From a checkpoint of a small transformer trained on Wikipedia: 4 heads of 64 (2 for keys and values), untied embeddings.
Each number is 128 + 24 x the weight over the matrix's rms, rounded and kept within 0 to 255. Layers, rows and columns count from 0.

# layer 4 attention value, 128x224, rms 0.0492, rows 37-57, columns 0-111
[[ 72 135 151 163  60 148 138 143 116 139  86  79 122 104 115 132 144 109 135 157 112 157 113 163 129 152 115 154 102 117 135 130 162 163 115 104 132 116 157 155 173 104 161 156 171 152 149 131 116 162 153 118 121 108  93 126 107 182 159 159 133 174 134 146 144 133 132 139 138 133 105 174 152 104 129 113 115 132 102 105 102 141 169 100 187 131  94 138 126 112 145  93 173 154 155 107 158 104 187 133  97 133  92 183 130 152 103 126 121 165 132 140]
 [131  95 148 101 130  98 121 104 148 121  86 123  90 173 139 129 113 142 113 114 151 159 144 111 184  93 132 154 116 122 117  99  76  91 135 102 104 148  89 142 101 154 103  87 102 114  98 137 105 118 120 125 154 135 153 163 152  88 144 134 166 174  81  83  86 134 146 132 126 101 101 148 106 158 118 133 165 126  97 123 154 119 150 135 102 137  97 148 111 140 161 169  76 101 140 142 131 105 138  58 139 105  81 155 186 139 168  99 103 100 140 141]
 [152 141 112 131 138 137 141 127 138  82 133 177 118 115 110 102 122  73 123 129 112  77 121 147  89 123 129 185 134 126 110 160 138 162 114 171 158 157 117 134 148 123 144 150  93  84 106 117 121 129 104 162 109 113 112 182 130 147 164 137 133 168 135 126  97 108 101 138 120 134 173 178 129 158 150 119 178 154 117 213 117  95 115 148  97 142 103 113 169 150 171 165 112 130  95 137 168 150 125 129 130 125 114 105 137 162 172 100 124 110 123 113]
 [180 125 100 163 128 159 135 163 129 137 113 158 136 121 138 111 186 125  84 187 156  99 122 110 141  95 144  90 179 148 154 119 159 120 163 139 165 174 113  85 109 149 145 113 158 166 127 157 149 161  94 120 104 163 104 126 121 143 123 154 131 140 134  90 179 124 150 168 130 145 122 114 133 114  54 102 171 104 116 123  92  99 111 124 109 172  96 127 182 118 126 119 170  79 130  86 132 102 142 114 128 139 176  78 145 152 121 127 129 127 151 126]
 [111 112 159 106  85 116 148 133 148 122 133 191 116 110 146 130 136 122 185 146 129 162 139  75 123 118  75 153 111 130 179  67 119 133 150 164 151 149  96 114 145 140 126  93 121 151  99 144 116 106  86  85 128 190 121 128 100 138 155 163 100  76  94 164 127 117 113  76 147 117 143 130  63 159 108 134 113 123 175 164 136  87 102 168 137 120 153 124 138  66 134 179 128 158 127 123 119 125 142  92  97 130 147 110 195 137 128  95 109 147  81 110]
 [102 103 176 148 129 128 142 172 108 135 145 100 115 110 160 114 145 111 150 161  99 145 139 141 159 151 134 136 124 108 145 122 123 131 143 153 106  71 148 155 137 136 124 107 109 186 146 109  88  86 121 124 113 160 144  92 141 127 132 152 173 105 166 139  81 145 138 126 116 156  82 104 131 171 125 126 170 133  90 127 122 135 113 155 125 167 125 131 153 120 118 128 177 152 151 106 114 148 149 176 132 121 139 120 172 135 150 135 143  91  92 135]
 [119 115  82 155  90  78 146 175 191 144 101 195  91 128 114  95 149 148  72 145 116  94  88 113 175 103 116 121 107 104  94 148 137 158  78 191 159 125  79 129 108 155 123 189 135 104 149 106 127 129  88 139 121 145 154 145 128 120 152 120  91 111 133 185 133 127 134  70 136 158 105 121 202 109 151 124 116 112 136 172 156 181 121 162 148 129  84 131  81 166 131  89 156 150 103 113 176 166  96 121 118 132 167 118 143 127 135 156 162 148  79  95]
 [ 82 101 145 154 190 159 103 156 136 170 134 125 125 122  90 144 111 142 147 119 167  94  85 123 194 116 185 136 180 145 118 119 165 147  78 150 134 112 123 122 114  82 155 165  98  80 158 149 142 115 161 114 138 143 117 148 161 127 135 104 123 128  74 153  97  96 154  61 102  73 125 108 150 103 149 160 114 109 156 133 165 113 111  99 177 130 144 129 138 161 155  69 117 150 161 120 116 117 162 123 108 152  76  98 145 105 174 131 102  88 102 100]
 [130 134  99 126  76 138 142 135 108 145 160 136  89  82 150 146  75 137 144 140  98 128  98 135 118 147 124 136 131 126 189 170 162 124 147 135 105 155 141 103  73 131 102 142 171 136 103 201 150  80 113 111 148 150 122 127 125 181 132 134 101  91 121 137 127 111 171 137 133 159 159 147 114 139 156 148 143 113 142 154 133 135 163 107 130  71 128 146 120 139  88 119 139 144 141 131 118 131 136 127 123 159 120 119  95 130 128 185 134 141 139 129]
 [ 93 102 189 116 191 156  99 162  92  99 125 191 102  95 107 102 148 103 117 123 178 164 163 103 147 102 102 138 110 109 132 135 150 131 168 118 104 117 119 116 142 108 136 178  98 131  69 137 129 164  98 113 119  82 124 135 141 147  68 123 111 113 135 102 163 139 129 147  98 130 146 136 113 104  80 177 141 140 131 109 110 145 145 140  97 117 104  93  94 120 163 136 125  86 129 137 152  75 114 112 126 125 175 131 139  81 133 126  97 128 143 118]
 [124 136 174 113  69 104 152 168 112 129 146 146 148 153 125 125 174 158 142  97 106 121 139 143 158 116 112 146 159  74 127 126 141 144 174 167 116 147 143  99 114  90 110 115 149 125 151 132 186 107 144  90 134 134 112 121 103 122 177 169 110 133 112 112 145 148 106 130 104 102 163 138 115 154 152 148  82 122 120 127 113 104 130 164 150 117  88 158  97 166 140 148 118 147 152  88 135  92  98 131 146 108  94 149 145 155  94 128 100 180 148 124]
 [133 140 175 106 164 134 150 110 112 162 158  93  66 152 163 111 130 128 144 141 162 108  89 139 130  59 113 140 160  94 135 120 101 148 134 171 117  98 154 129  71 126 166 176  99  98 143 181 146 152 178 102 160  85 171 126 123  59 113 132 109 132 164 146 107 115 122 159 143 128 155 124 159 162 142 162 138 110 117 170 187 127 145  94 136 105 121 118 112 188 129 135 108 142 170 126 149  81 162 166 118 112 124 129 163  97 137 149 117  76 168 157]
 [147 182 128 153 142  75 147 125 133  98 113 146 123  86 166  99 215 128 142 161  45 145  89 106 127 104  96 126 127 139 136 172 114 128 138 112 159 164 152 123 172 145  77 110 139 151 125 130 118 177 113  92 121 130 137 141 134 186 135 109 163 107  92 119  86  97 133 158 156 135 138 121  85 117 117 113 112 147 111 128 135 115 130 137 134 143  81  96 140 140 153 109 148 105 150  96  91 156 140 133 114  97 171 121 115  77 123 131 140 117 125 142]
 [ 97  94 145 131 131 137 125 112 110 101 131 123 163 181  92 174  95  78  88 158 129 173 125  80  90 134 116 172  84 176 122 159 133 122 135 126 132  93  75 144 118 147 135 193 154 143  57 140  97  99 111 135 145 136 184 179 142 139 122 107  86 126 148  91 157  70 115 122  91 114  96 127 133 123 155 120 125 142  94 131 157 193 137 150 108 141 169  82 104  99 161 147 134 103 180 153  87 144 153 111 121 107  92 136 118 151 106 150 150  83 117 119]
 [121 156 106 138 156 109 150 120 142 145 103 144 131 146 128  84 156 127 114 118 112  98 141 145 145 158 163 153 115 105 163  73 100 144 173 167 149 206 111 111 158 145  85 135 142 117 113 136  82 124 138 114  91 161 146 127 135 109 194 114 111 135 106 147 135 157 121 117 136 125 116 117 128 152 140 118 130 123 142  94 133 146 144 111 108 157 164 110 127  82 130 173 163 158  71 135  84 142 135 127 113 126 163 175 102  95 142 101 163  97 199 101]
 [123 105 142 128 113 124  93 123 143 134 124 122 164  89 111 123 129 166 143 117 139 135  84 123 165 116 121 115 132 171 152  92 142  98 115  91  98 119 131 136 135 124 134 125  94 103 122 103 159 121 121 115 141 111 133 156 140 147 120 149  87 192 101 151 135 126  73 158 122 171 146 136 155 142  97 118 114 135 138  53  91 106  96  61 112 148 155 121 147 148 119 107 128 169 107  84 130 168 138 154 110 153 149 157 154 139 136 106 164 145 143 214]
 [112 123 137 147 137 119 100 128 155 132 133  85 143 104 129  96  92 121  97 140 106 148  88 109 108 132 153 137 121 110 139 146 130 179  97 125 149 163 148 146 124 125 117  88 135  64 167 154 126  89 149 116 121 113  99 155 122 165 113 140  91 139 122  75 138 132 132 130 143 132 113 137 108 148 109 186 136 115 108 148 180 117  97 118 141 118 141 144 141 140 154  90 130 147 136 145 125 106  79 151 115 108 119 149 105 119 118 120  67 180 111  71]
 [133 113 138 122 104  99 156 106 185 111 124 175 181 144 183 107 133  92 179 121 128 156 126 129 152  88  82 170 115 126 117 129 166 109 138 123 137 141  97  48 105 150 153 110 137 151  87 117 114 135 148 140 118 158 118 150 173 144 167  87 149 127 101 125 127 126 178 102 114 151 150 109  90 153 132 137  88  87 183 100 113 123 185 159 149 126 109 154 141 153 131 148 138 150 117 177 132 140 105  90 142 102 154 125 152 163 103 109 120 139 161  90]
 [113 166  92 140 146 167 190  84 175 159 138 121 129 135 130 170 155 123  75 113 127 111  97 137 139 158 139 122 106 131  98 153 138 172 179 113 151 148 134 123 123  90 153 102 101 137 134 101 140  99 105 122 119 135 140 137  88 155 123 131 116 128  60 124 114 122 153 116 140 113 139  95 124  93  91 115 128 174 114 108 148 166 126 123 133 135 107 144 106 162 178 127 138 142 114 102 166 134 145 165 123 153 141 101 173  92 119  59  89 109 100 176]
 [125  89 117 110 122 134  92 169 108 108 105 139 187 125 124  84 133  95 131 136 178 121 144 162 154 114 191 101 113 120 107 117 124 132 113  96 131 129 127 102  94  62 139 142 103 146 103 145 159 109 141  58  85 120 142 124 110 160  85 117 144 170  66 122  94 175 124 132 111 137 142  90  92 109 154 156 111 111 119 164 134 136 105 165 152 146 130  93 156  88 191 137 136 143 137 163 134 121 111 169 162 137  98 144  71 161 116 171 161 104 155 120]
 [125 143 145 142 154 136 130 161 157 156 141 164 113 147 128  89 180 139 119 147 141 169 124 193 121 158 114 119 110 152 106  91 123  83 150  89 133 151 116 136 136 129 118 102 151 107 102  98 138 163 142 131 114 138 149 163 139 141 122 132 150 126 103 121  92 142 106 114 122 156 133 118 105 126 126 143 122 147 120  93 103 137 106 141 103  81 108 106 167  99 121 128  78 139 149 102 119  98 171 139 105 164 123 149 152 162 116 133 100 109 153 114]]
# layer 4 attention output (transposed), 256x224, rms 0.0987, rows 37-57,101-120, columns 0-111
[[127 106 143 131 112 141 137 137 148 119 110 136 125 112 134 126 164 136  96 126 152 133  90 169 168 162 134 106 143 127 149 117 113 132 103 118 115 155 139 193 140 150  98 181 133 101 145 112 121  86 118  93 130 115 115 114 123 104 162 105  62 139 114 126 124 111 145 117 143 138 115 113  96 151 122 113 116 138 125 120 101  85 129 137  84 164 122  95 163 145 162  94  98 146 136 158  88 126 173 120 118 127 107  82 123 115 132 145 160 124 108 131]
 [169 114 120 135 141 121 151 154 173  62 150 137 100 131 123 106 126 131 180 105 117  86 137 171 137 119 166 155 162 124 135 118 137 146  97 112 114 105 110  98 101 124 171 141 117 138 160 145 117 169 105  89 101 120 153 131 117 111 161 129 134 117 142  90 121 113 103 148 154 172 142 125 103 128 123 151 144 145 137 123 122 150  85 102 131 137 151 129 107 101 118 123 149 144  95 100 113  93 124 137 111 123 100 151 120 127 114 160 117 142 169 138]
 [149 130 127 150  80 147  88 107 126 140 140 141  95 130 162 128 122 146 122 120 148 134 103 108 158 172 108 101 101  86 130 100 151 109 123 150  82 130 155 116  86 142 128 137 125 138  86 145 126 117 175 132 182 139 130 109 130 149  82 112 152 198 121 111 142  90 101 134 143 157 146 123 131 114 131 101 101 128  99  94 142 134  94 128 101 123  97 134 145 128  92 132 152 167 129 151 137 160 151 114 106  88  88 100 150 137 115 147  91 137 138 118]
 [ 80 105 117 115 144 126 155 164 131  97 127 116 120 108 172 155  97 124 145 135 120 128 120 131 118 111 150 128 140 148 109 120  85 127 148 114 123 150 133 153 103 116 128 152 150 114 140 107  75 140 134 130 112 108 148 152 118 157 136 122 135 132 167 123  79 135 137  98 109 133 123 140 143 148 127 114 126  92 122 115  90 165 192 132 128 133 116 126  87 104 170 167 168 105 127 159 142 121 144 127 147 160 127 119 170 114  83 127 107 108 117 153]
 [185 155 144 132 156 126 107 110 135 143 114 136 140 105 169 103 142 110 124 133  98 105 152 124 105 160 116 113 118 110  84 131  94 116 154 110  95 108 119 111 127 162 113 160 180 114 113 132 136 134 148 141 146  95 104  76 116 123 130 138  96 101 130 159 149 134 124 123  91 106 156 157 100 129 133 138 135 157 120  98 104 135 108 122 158 106 107  66 131 182 152 162 144 121 113 129 153 130 108 143 160 106 144 153  94 129 125 139 174 125 163 122]
 [147 112 109 173 150 160 131  90 130 120 118 125 147 126 122  96 114  89 123 143 135 109 100  69 125 134 168 126 121 137  88 136 159 147  99  92  91 121 120 130 101 107 131 138 183 137 112 119  87 105 135 148 153 115 143 151 160 103 179 127 172 132 112 155 116 144 158 105  83 126 149 142 122 160 121 120 170 137 109 140 120 154 169 116 154 136  92 145 112 121 166 104 134 121 123 137 145  77  99 133 104 144 145 131 132 167 152 107 109 154 131 110]
 [177 161 123 113 159 139 135 104 131  91 162 106 173 165 158 157 147 139 170 134 137 164 134 161 148  96 154 116 156 129 130 115 122 150 161 178  90 154 190 112 170  95 154 157 112  84 117 140 105 125 148 140 112 117 141  90 121 141 146 167 108 194 137 110 116 192 153 136 122 111 124  80 123 121 113 102 115 144 117 166 103 113 127 131 114 123 140 124 160 102 202 170 137 127 146 110  86 118 147  92 113 100 165 115 142 152 156 105 122 142 159  96]
 [118 160 121 170 156 162 126 103 134 148 171 206 112 116 122 130 168 139 154 136 112 127 154 157 122 150 166 139 100 118 130 167 113 157  83 149 105  74 147 134 145 124 120 129 150  69 142 113 141 204 140 109  93 170 133 142 129 154 134 150 106 123 184 126 113 170 126 101 167 188 104 139 125 136 108 137 177 139 104 148 125 104 177 122 140 145 165  72 136 135 112 123 134 125 110 109 119 162 151 147 154 122 170 151  98 180 145 117  78 158 107 160]
 [ 70 151 146 197 104 125 111 154 111  85  91 121 106 131 109  87 137 112 145 119 149  89 136 120 107 162 119 118 105 114  85 132  92 115 141 150 133 161 144 141 126 115 190 132 144  96 125 124 112 155 103 130 152 137  99 148 127  92  90  74 122 133 144 150 138 118 124 150 138 133 132 144 167 130  92 158 142 102 143 101 169 108 118  99 143 130 127 150  97 132 165 105 136 106 134 121  81 107 107  99 159 124 141 144 112 155 137 112 129 131 173 100]
 [113 120 109 127 132 107 162 118 135  86 133 146 146 119 121 131  85 154 127 187 107 130 112 132 125 156  98 146 138 159 185 130 136  96 122 145  79 135 123 106 103 168 132 122 117 118 146 142 110 105 127 126 108 145 147  96 133 121 163 109 134 126 145 144 154 100 148 102 102 124 143 161 114 126  74 143  86 120  75 125 117 110 137 124 130 137 104 126 128 148  82  94 108 116  95 110 127 144 124 143 109 143 140  71 188 146 126 136 142 113 152 118]
 [116 100 115 129 104 152  88 120 130 107 153 134 104  89 115 135 118 118  85 107 111  97 121 137 156 117 165 172 153 129 111 147 114 175 126 136 103 124 143 120 106 137 135 180 129  73 115 127 117 119 145  97 110 128 157 119 148 118 143  74 154  96  96 132 128 116 129  83 155 105 174 142 144 101  96 117 138 161 142 151 121 143 117  92 136 143 120 137 152  79 132 123 138 152 115 116 118 143 151  90 146 104 121 103 146 101 112 110 154 133 161 135]
 [105 142  91 107 143 184 149  84 124 119 154 140 145 121  81 121 118 142 124 152 143 112 142 128 120 146 138 139 109 132 144 140 141 117 127 107 134 122 156 187 138 133  96 160 169  86  90 145 133 114 132 100 101 149 114 141 168 146 132 106 138 135 121 184  74  84 118 122 145 141 130 135 131 114 110 161 112 118 106 131 110 110 141  88 127 159 158 137 113 101 104 125 136 142 115 115  86 104 118 193 168 124 134 129 123 177 148 128 163 135 124 103]
 [107 130 139 122 141 117  93 146 117 153 117 100 154  96 135 129 140 145 142 133 147 149 126  93 157 128 140 125 147 154  98 128 120 137  95 124 153  80 176  78 134 121 172 144  77 132  90 130  98  62 149 153 105 127 143 144  99  90 100 135  95 152 149 169  86 156 105 129 139  90 126  55 135 124 159 131 120 152 132 120 110 113 152  99 150 122 119 110 144 143 103 124 134 110 132 145 112 130 164 103  98 113 108 122 109 131 133 130 115  99 116 152]
 [150 173 109 154 103 159  93 115 115 138 104 156 115 114  99 138 162 115 116 129 156 119 136 109 135 126 158 142 137 123 135 143 153 135 137 142 145 146 111  91 190 113 126 135 117 150 134 128 108 105  87 148  97  95 149 121 114 126 101 141 103  84 113 146 140 126 136 131 144 100 103 106 129  68 142 131 130 117 125 147 151 109  77 144 162 124 146 129 142 174 120 116 107  98 135 110 117 112 116 139 147 119 156 134 114 115  81 143 136 122 129 119]
 [147 114 128  87 170 125 120 100  79 140 123 126 131 164 132 138 124 127 195 132 137 147  84  96 130 151 144 113  92 150 111 137  55  98 110  93  94  96 155 115 129 147 168 192 123 135  98 124 104 134  95 142 123  98 139 119 105 111 124 122  82 106 141  89 123 123 111 146 121 110 115 138 123 131 157  75 145  78 148 142 145 126 108 149 132  99 154 173  90 136  93 163 106  67 141 159 112 157 129 159 146 103 116 163 112 135 110 107 139 145 107 160]
 [160 105 144 155 112 137 114 112 116 132 110 160 104 150 140 140  94 106 115 110 108 158 162 113 162  93 128  81 156 135 153 158 156 154 176 146 137 118 151 102 121 153 140 112  97 117 135  83  91 104  90 163  97 122 137 160 115 143 136 155 113 149  88 120 141 128 101 142 138 127  96 149 101 102 125 124 117 152 130 138 129 142 122 110 121 112 136 124 148 105  96 152 142  99 126 145 140 101 142  81 127 140 132  93 112 161 112 157 122  93  91 144]
 [139 139 108 127 112 114 117 180 180 130 110 165 105 147 114 139 153 183 122 102 145 147 138 143 100 109 106 153 150  93 106 125 173  90 118 154 121 106 138 135 107 108 126 119 119 135 118 116 113 173  89 130  95 103 119 128 159  74 120 112 143 108 108 126 108 129 161 156 143 181  94 123 114 118 160 117 152 175 141 166 135 127 113 102 110 158 140 102 131 103  95 128 129 116 136 135 154 154 106 128 138  92 111 165 107 115  91 136 132 108 129 162]
 [139 118 125 119 110 127 153 140 100 143 131 120  71 143 152 113  93 176 168 118 114 126  92 154 113 132 142 150 131 110 105 147 104 145 116 100 121 126 114 164 171 100  81 118 149 114 162 134 120 115 123 133 104  59 102  94 128 127 128 123 144 124 128 119 127 127 176 168 175 116 125 111 177 116 100 118 105 135 127 148 100 142 119 100 147 124 103 162 167 132 151 124 119 130 158 145 142 125 155 107 134 138 102  99 107 128 154 136  93  72 129 130]
 [ 89 104 133 103 103 114 124 162  98 106 138 166 135 154  92 113 138 137 141 140  60 117 132 139 178 149 138 107 140 103 122  98 134 126 119 120 137 130 114 106 128 118 145 145 130 144 141 116 119  94 113 111 133 120 148 109 144 175 124 165  99 147 141  81 112 113  87 104 194 109 105 130 161  86 133 127 104 127 115  85  68 112 160 131 111 123 137 166 170 106 116 136 133 106 115 125  96 131 143 146 114 126 136 143 132  98 141 158 155 138 142 147]
 [119  91 112 139 123 118 101 156  88 122 133 134  79  75 132 134 123 128  97 159 101  98 100 114 124 143 108 142 134 200  74 125 117 149 148 160 126 100 121 107 127 171 114 165 107 106 115  92 116 122 143 114 147 121 109 161 169 125  71 112 146 113 116  99 168 117 123 128 113 161  95  87  95 110 135 123 113 114 110 126 127 158 142 139 162 129 152 120 127 141  76 126  96 119 156 114  89 145 147 122 149 184 171 128  98 143 107 130 103 151 139 157]
 [168  97 147 154 109  89 135 122  93  90 132 105 122 129 121 108 141 147 157 152 119 158 145 129  99 113  95 107 172 125 109 126 104 128 113 125 123 144 103 156 126 105 159 140 122 121 155 134 119  97 138 121 129 205 141 122 112 146 148 115  62  83 125  98 145 127 102 143 142 167 104 127 130 138 123  84  99 111 112 179 121 120 136 144 105 150 115 126 118 116 110  96  88 119 152 123 182 119 116  89 156 113 120 138 146  75 156 106 104 153 115 149]
 [150 161 123 182  91  94 137  96 147 140 121 165  69 149 121 165 120  97 117  96 164 139 160 114 121 121  97 138 117 110 131  66 121 108 144 132 117 115 141  94 120 144 134 122 105 153 106 140 131 149 158 129  99 160 125 138 107  94 102 145 152 156 127 123 126 142 134 161  80  81 115 107 178 141 180 180 133 137 132 135 180 123 106  90 124 112  96 127 112 127  96 143 160 107 128 120 145 139  89 123 114 106 185  94 106 100 109 118 119 125 148 116]
 [162 121 110 140 135 141 103  96  62 137 127 117 160 143 121 129 116 140  90  95  93 126 101  83 106 138  77 132 146 171 148 190  92 162 140 117 106 115  95 113 104 146  64 141 143 146 152 132 129 157 126 127 129 144 139  99 163 158 152  90 100 164 129 133  79 119 161 119  93 149 140 112  91 110 139 132 125 153 145 155 141  94 149 105 144 134 119 103 178  92 143  93  68  97 150 100  89 189 138  97 129 128 163  55 129 159 141 135 128 127 145  73]
 [ 91  97 138 130 106  98 146 112 168 124 127  59 137 124 121 149 134 121 139  84 162 125 111 158  99 118 121 166 129 113 106 141  93 133 172 107 119 144 140  90 110  99  99 143 135 117 129 118 162 116 170 108 137 114 139  97 115 122 112 129  37  88 142 153 156 132 117 143 140  88 178 133 150 130 140 132 106 131  65 225 140  91 104 142 196 151 150  99 113 169 150 114 122 119 140 153 104 110  94 167 137 154 165 161  91  95 121 142 122 113  85 140]
 [130 152  89 107  86  91 102 119 110  97 132 158 159  97 109 131 165 124 146  75 158 147  91 125  79 138 156 144 119  41 166 101 120 150 138 100 121 146 128 133 126 128  86  86 111 126  98  71 137  95 102 154 150 107 128 161 175  74 143 103  76 134 127 162 144  97 109 164 128 130 128 127 126 131 139 119 135 156 131 131 135 123 156 110 137 141 137 118 171 117 115 125  96 151 147 140 126 125  87 139 130 104 123 122 103 146 173 142 117 131 123 118]
 [ 94  87  85 113  91 168 156 149 140  99 157 116 125 113 130 123  95 129 160 122 141 103 156 107 143 121  98 150 156 118 108 144 152 113 108 162 109 128 150  73 103 131  95 147 125 137 146 142 141 125 142  88 129 120 105 153 144  86 142 115 148 131  96 103 100 142 160  87 111 117 136 109 194 148 114 107  96  95 149 119 101  92 140 119 120 157 140 118 130 113 100 122 118 125  83  94 123 122  99 126 131 131 107 163 115 131 148  93 183  88 100 140]
 [137 178 100 105 127 166  87 144 173 122 125 143 152 149 149 138 108 127 118 102 165 119 158 154 106 125  73 124  80  94 142 122 104 104 164 122 158 151 110 114 109 126 158 140 135 105 167 169 121 137 123 149  91 126  80 132 105  91 107  93 132 103  68  76 144 119 142 134 146 120 118 146 153 135 151 106 102  84 139 123 167  96 126 158 134 122 157  94 116 102  93  99 157 143 127 138 131 110 139  81 114 145 185 118 139 117 120 150 110 104 158 136]
 [ 83  92 120 175 100 160 125 124 130 111 132 143  69 152 178 118 123 138 114 135 132 115 116 147 127 157 113 107 105 118 110 175 118 123 111 129 145 104  95 120 156 161 140 100 139 153 146 143 171 147 105  92 166 148 125 140 131 146 130 114 109 109 119 116 127  95 123 138 115 159 179 137 137 112 135 164 187 168  81 113 163 124 138  89 136 150 140 137 130 171 108  59 115 167 125 121 137 121 149 140 170 149 129 155 126 133 154 104 109 140 152 159]
 [114  91 126  82 117 140 144 130  93  91 161  81 124 154 156 100 129 118 108  92 133 151 140 113 135  91 135 134 106 138 129 195 132 157 211 123 118 134 137 149 179 143 154  77 137 134 100  98  72  76 143 102 127 113 144 141 135 113 100 129 138  85 138 112 134 101  85 182 112 114 146 146 103  92 152  97 145 119  97 152 114  75  76 110  73 108 181 140 130 105 143 156 125 122 157 112 123 106 140 125  88 165 121 152 146 113 125 129 119 138 150 101]
 [156 122 149  92 105 103 153  80 144 142 108 150 143  95 155 140 114 128  95 129 192 136 164 156 110  58 138 110 197 122 138 145 150 102 128 168 138 112 130 128 155 147 147 139 109 148 144  99 105 124 118 126 123  90 139 137 131 135 193 102 111 109 110 129 137 136 135 102  81  83  97 135 168 124 134 118 116 153  96 114  96 129  93 133 111 140 104  87 116 164 124 160 120 122 137 113 203 166 163 116 113 160  94 152 114  90  63 106 116 150  96 119]
 [126 120 128 131 131 125 110 150 139 128 123  98 152 117 185 133 145 105 157  55 115 111 141 117 111 137 175 134 162 109 128 145  93 165 167 136  94 125 129 145 150  84 109 132 139 103 158  97 146 119 116 114 177 113  88 144 124 131 119 109 106 150 100 139 118 129 106 126 146 137 134 111 118 109 192 168 105 133 201 112 137 111 103  77  65 122 118 146 117 162 149 115 135 100 115 134 100  97 151 151 128 136 113 166  80  98 103 104 134 179 120 103]
 [114  79 128 169 108 109 114 152 138 131 123 110  93 163 123  87 119 124 118 127 162  94 137 156 135 146 113  99  91 104 120  91 149 112  88 148 147 109 132  97  97 143 111 134 132 108 115 125 147 130 103 146 122  79 126  96 124 123 109 173 131 135 135  94 103 121  97 177 113 141 142 120 151 127 159 211 102 142 134  87  78 149 151 118  87  71 187 109 159 162 184 176 146  69 128  61 112 137 121 157 116 139 145 161 129  89 142 106  97 134 101 168]
 [121 100 132  97 154  94 109 149 119 142 170 113 112 153 120 134 193  86 120 139 142 180 138 101 141  90 140 131 164 146  88 120 130 146 140 117 137 130 118 122 145 101 118  93 108 160 138  84 107 156 151 164 142  74 113  99 129 187 120 145 109 130 127 121 121 129 119 105 153 118 165 113 110 142 129 115 122 165 154  85 146 126 161 179  89 116  99 156 149 106 183 118 172 178 126 108 135 137 121 116 139 124 150 174 121  85 127 113  60 125 143 139]
 [141 112  99 118 122 119 123 131  90 113 134 142  99 160  95 153 113 170  85  84 143 135 101 102  99  87 177 156 112 127 146  97 131 140 177 106 101 120  77 203 128 165 106  73 136  98 120 142 126 111 148 138 175 123 121 117 106 127 124 109 141 178  83 134 124 134 133 144 105 131 155 177 145  75 119 129  96 100 159  90 142 121  75 146 127 125 151 143  71 139 169 144  99 174 127 148 153 122 127  97 112 103 125 135 161 135 101 157 185 133 150  66]
 [146 118 154 117 146 148 130 109 202 140 123 149 165 177 125 111 102 113 117  86 126 130 111 107 134 146 125 201 189 153 156 125  92  89 120 150 143 119 148 133 133 148 138 104 107 132 191  95 155 111 125 157 126 119 147 148 149 125 144 132 139 115 122  82 156 132 155  86 137 125 124 127  87 121 131 126 149 132  84 147 153  80 134  80 176 121  45 130 129 146 132 114 124 134 143 200 110 131 141 155 121 169 155 136  91 108 147 115 114 130 131 131]
 [151 149 112 165  88 126 166 131 124  96 117 111 147 127 131 114 127  99 108 137  90 158 146 134  90 122  95 137 156 146 134  88 135 156  72 119  75 161 140 135 156 105  78 111 135 113 155 125 150  87  96  75 120 135 120 123 172 112 140 100 169 137 136 160 144 121 192 154 145 115 134 160  88 183 133 133 154 183 172 149 123 144 153 127  73 178  92 126 141 136 161 116  92 165 108  93 154 123  85 155  99 112 112 121 119 146 148 166 141 126 153 136]
 [147 169 106 124 112 102 128 115  91 126 146 106 116 131 150 154 127 167 114 146 140  90 158 142 163 182  84  77 133 103 159 111 123 136 126 148 167 131  89 154 134 132 173 137 153 136 172 150 137 119 158  85 168 178 124  90 170 122 137  84 153 135 154 103 102 140 166 118 164 117 141  90 165 140 156 111 105 125 150 129 137 103  98 150  94 135 131 173  66 113  90  89 120 133 124 126  74 128 108 134 181 136 158 144  96 113 115  96  76 127 173 120]
 [ 96 111 116 117 147 228 137  92 117 117 127 119 108 143 163  95 155  86 127 179 136 120 139 134 123 132 159 132 114 151 128 160 111 119 148  90 101 131 104 132 152 145 118 135 136 168  76 140 129 124 137  97 140 148 125 173 102 139 129 107 165 149 127 156 157 140 101 168 112 140 163 125 119 131 125 107 162  75 146 104 144 191 120 146 116 138 120 147 100 126 134 118 151 124 101 121 137  66 163 121  91  95 163 129 116 162 130 114 140 150 122 135]
 [102  82 144 162 134 131 103 105 141 127 127 127 111 119 106 143 112 109 115 202 119 107  96 121 141 137  71 113 142 138 120 121 118 107 105 163 103 142 122  95 115 125  96 147 119 149 108 126 133 140 158 138 158 169 114 112 138  91 156 111 122 137 119 160 101  99 129 107 109 157 149 157  86 192 131 145 105 153 115 147 154 118 158 165 123 191 136  89  88 101 142 137 134 113  82 113 127 144 139 136 110 152 123 165 133  87 115 105 135 128 118  74]
 [114 144 126  99 130 133  92  92 137 163 128 102 122 132 132  72 121 109 130 118 138 120 109 122  60 179 146 120  97 160 133 135 150 112 156 174 152 150 124 116 155 132 115 105 162 118 124 160 123 166 206 139 173  95 164 164 111 119 101  84  79  81 118 130 164 118 157 144 109 124 142 116 108  98 130 148  97 120 124 191 105  68 117 131 134 115 124 150  62 114 118 160 171 127  85 111 153 138 148 140 159 125  94 119 111 137 137  98 101 132  92 101]
 [139 102 170 165 142 164 149  67 125 140 102  95  98 136 156 103 138 136 156 118 104 131 108  97 120 148 102 183 119 111 163 125 153 151  95 114 120 126 131 134 166 116 158 149 118 132 127 105 126 156 133 118 136 111 140 111 120 113 179 122 105  78 172  89 116 122  97 135 123 119 154 140 120 124 147 140 143 145 125 144 151 162 175  81  98 148 187 102 155 123 143 129 113 153 113 122 138 101 140 116 108 127 112  90 134 148 140 114 149 143 157 117]]